config.toml
head_dim = 32
norm = "layernorm"
init_std_down = 0.0
lr = 0.00457
grad_clip = 2.0
schedule = "wsd"
decay_fraction = 0.606
batch_tokens = [16384, 32768, 49152]
seq_len = 256
doc_mask = false
dataset = "wikipedia_en"
Each number is 128 + 24 x the weight over its row's rms, rounded and kept within 0 to 255. Layers, rows and columns count from 0. Numbers have three digits each. The size before them is the row's rms in percent of the matrix's.

# layer 8 MLP down, 128x448, rms 0.176, rows 114-127, columns 280-335
091:138114152125074105123172127137125147144143137111119097123096141097118147120088106115140091107069130148118102156113117151139133123148136113153174167117128122136138126097
095:141119109092120171096140109095138135116114146177137103112143118101100122157121122117124137142115129153135132107124138113119116133151131110161135109153089145116146127153
097:132138149135154135140118092130152162114138137114117155143145127167121062159131101194130130136084126122151127154101168136123127120093156117145120125120105144105123138126
107:107134074124131174116100130128096107152094124160118121122104080099138109184143130121134142104131159114085132160162156127142142118091100126111089169135096112132146144139
098:161128103155121166139113150147100176118138111149100134139182117143161120133123126154149158118078163098133104115151141149155110155141147113106113125111094105128151151112
126:089077181122146125147153125157108127163156114169149098139127114128134110135054126138147116090124120127107123149128136117159146110125129098147135169132097103126091130137
108:142162118140128131105118102116119160146127101139133102104122143089151152143164133098152143123135159175094114050100094158138125162100118139122138147129129142171134083083
100:141135140152141156113127154117095133126166128168155145140125091125121161141118125144121128140136070162115136135124121203137108106139172147141136140128146118117119105114
097:113119125154131143121150124134190123105137159106139097135131153133130137094142125107141117145117103150131150144137143138111119121111120136131160118113114149130122110130
096:131199133149154093136130126148121184124108092085083118127134156098162160141098118102157163117135115112149136170129126119116108138114091138144097149139127152129122122128
101:109182053129114111132104128103141147116093146090120133083113096138135129112096151088144116143153125094069120127155103083147114104098128180125149122148164161130152133147
099:134063152140153179126147149128159134113134129137121058100137173122128155147170115100150170100150084123111155140156116113114179101116095118110179124095127161106159094142
105:155122143196105128136119114140153128105146152097124113123096122114139163110123123111155079121152139109143123080145173141104091127156111127125079122170143091120134101136
098:173136105111073132129136160122107101131100137116135131089106157122077131114097114129099104150156137150165137124101131148129099127144143099135112099161167162110141151145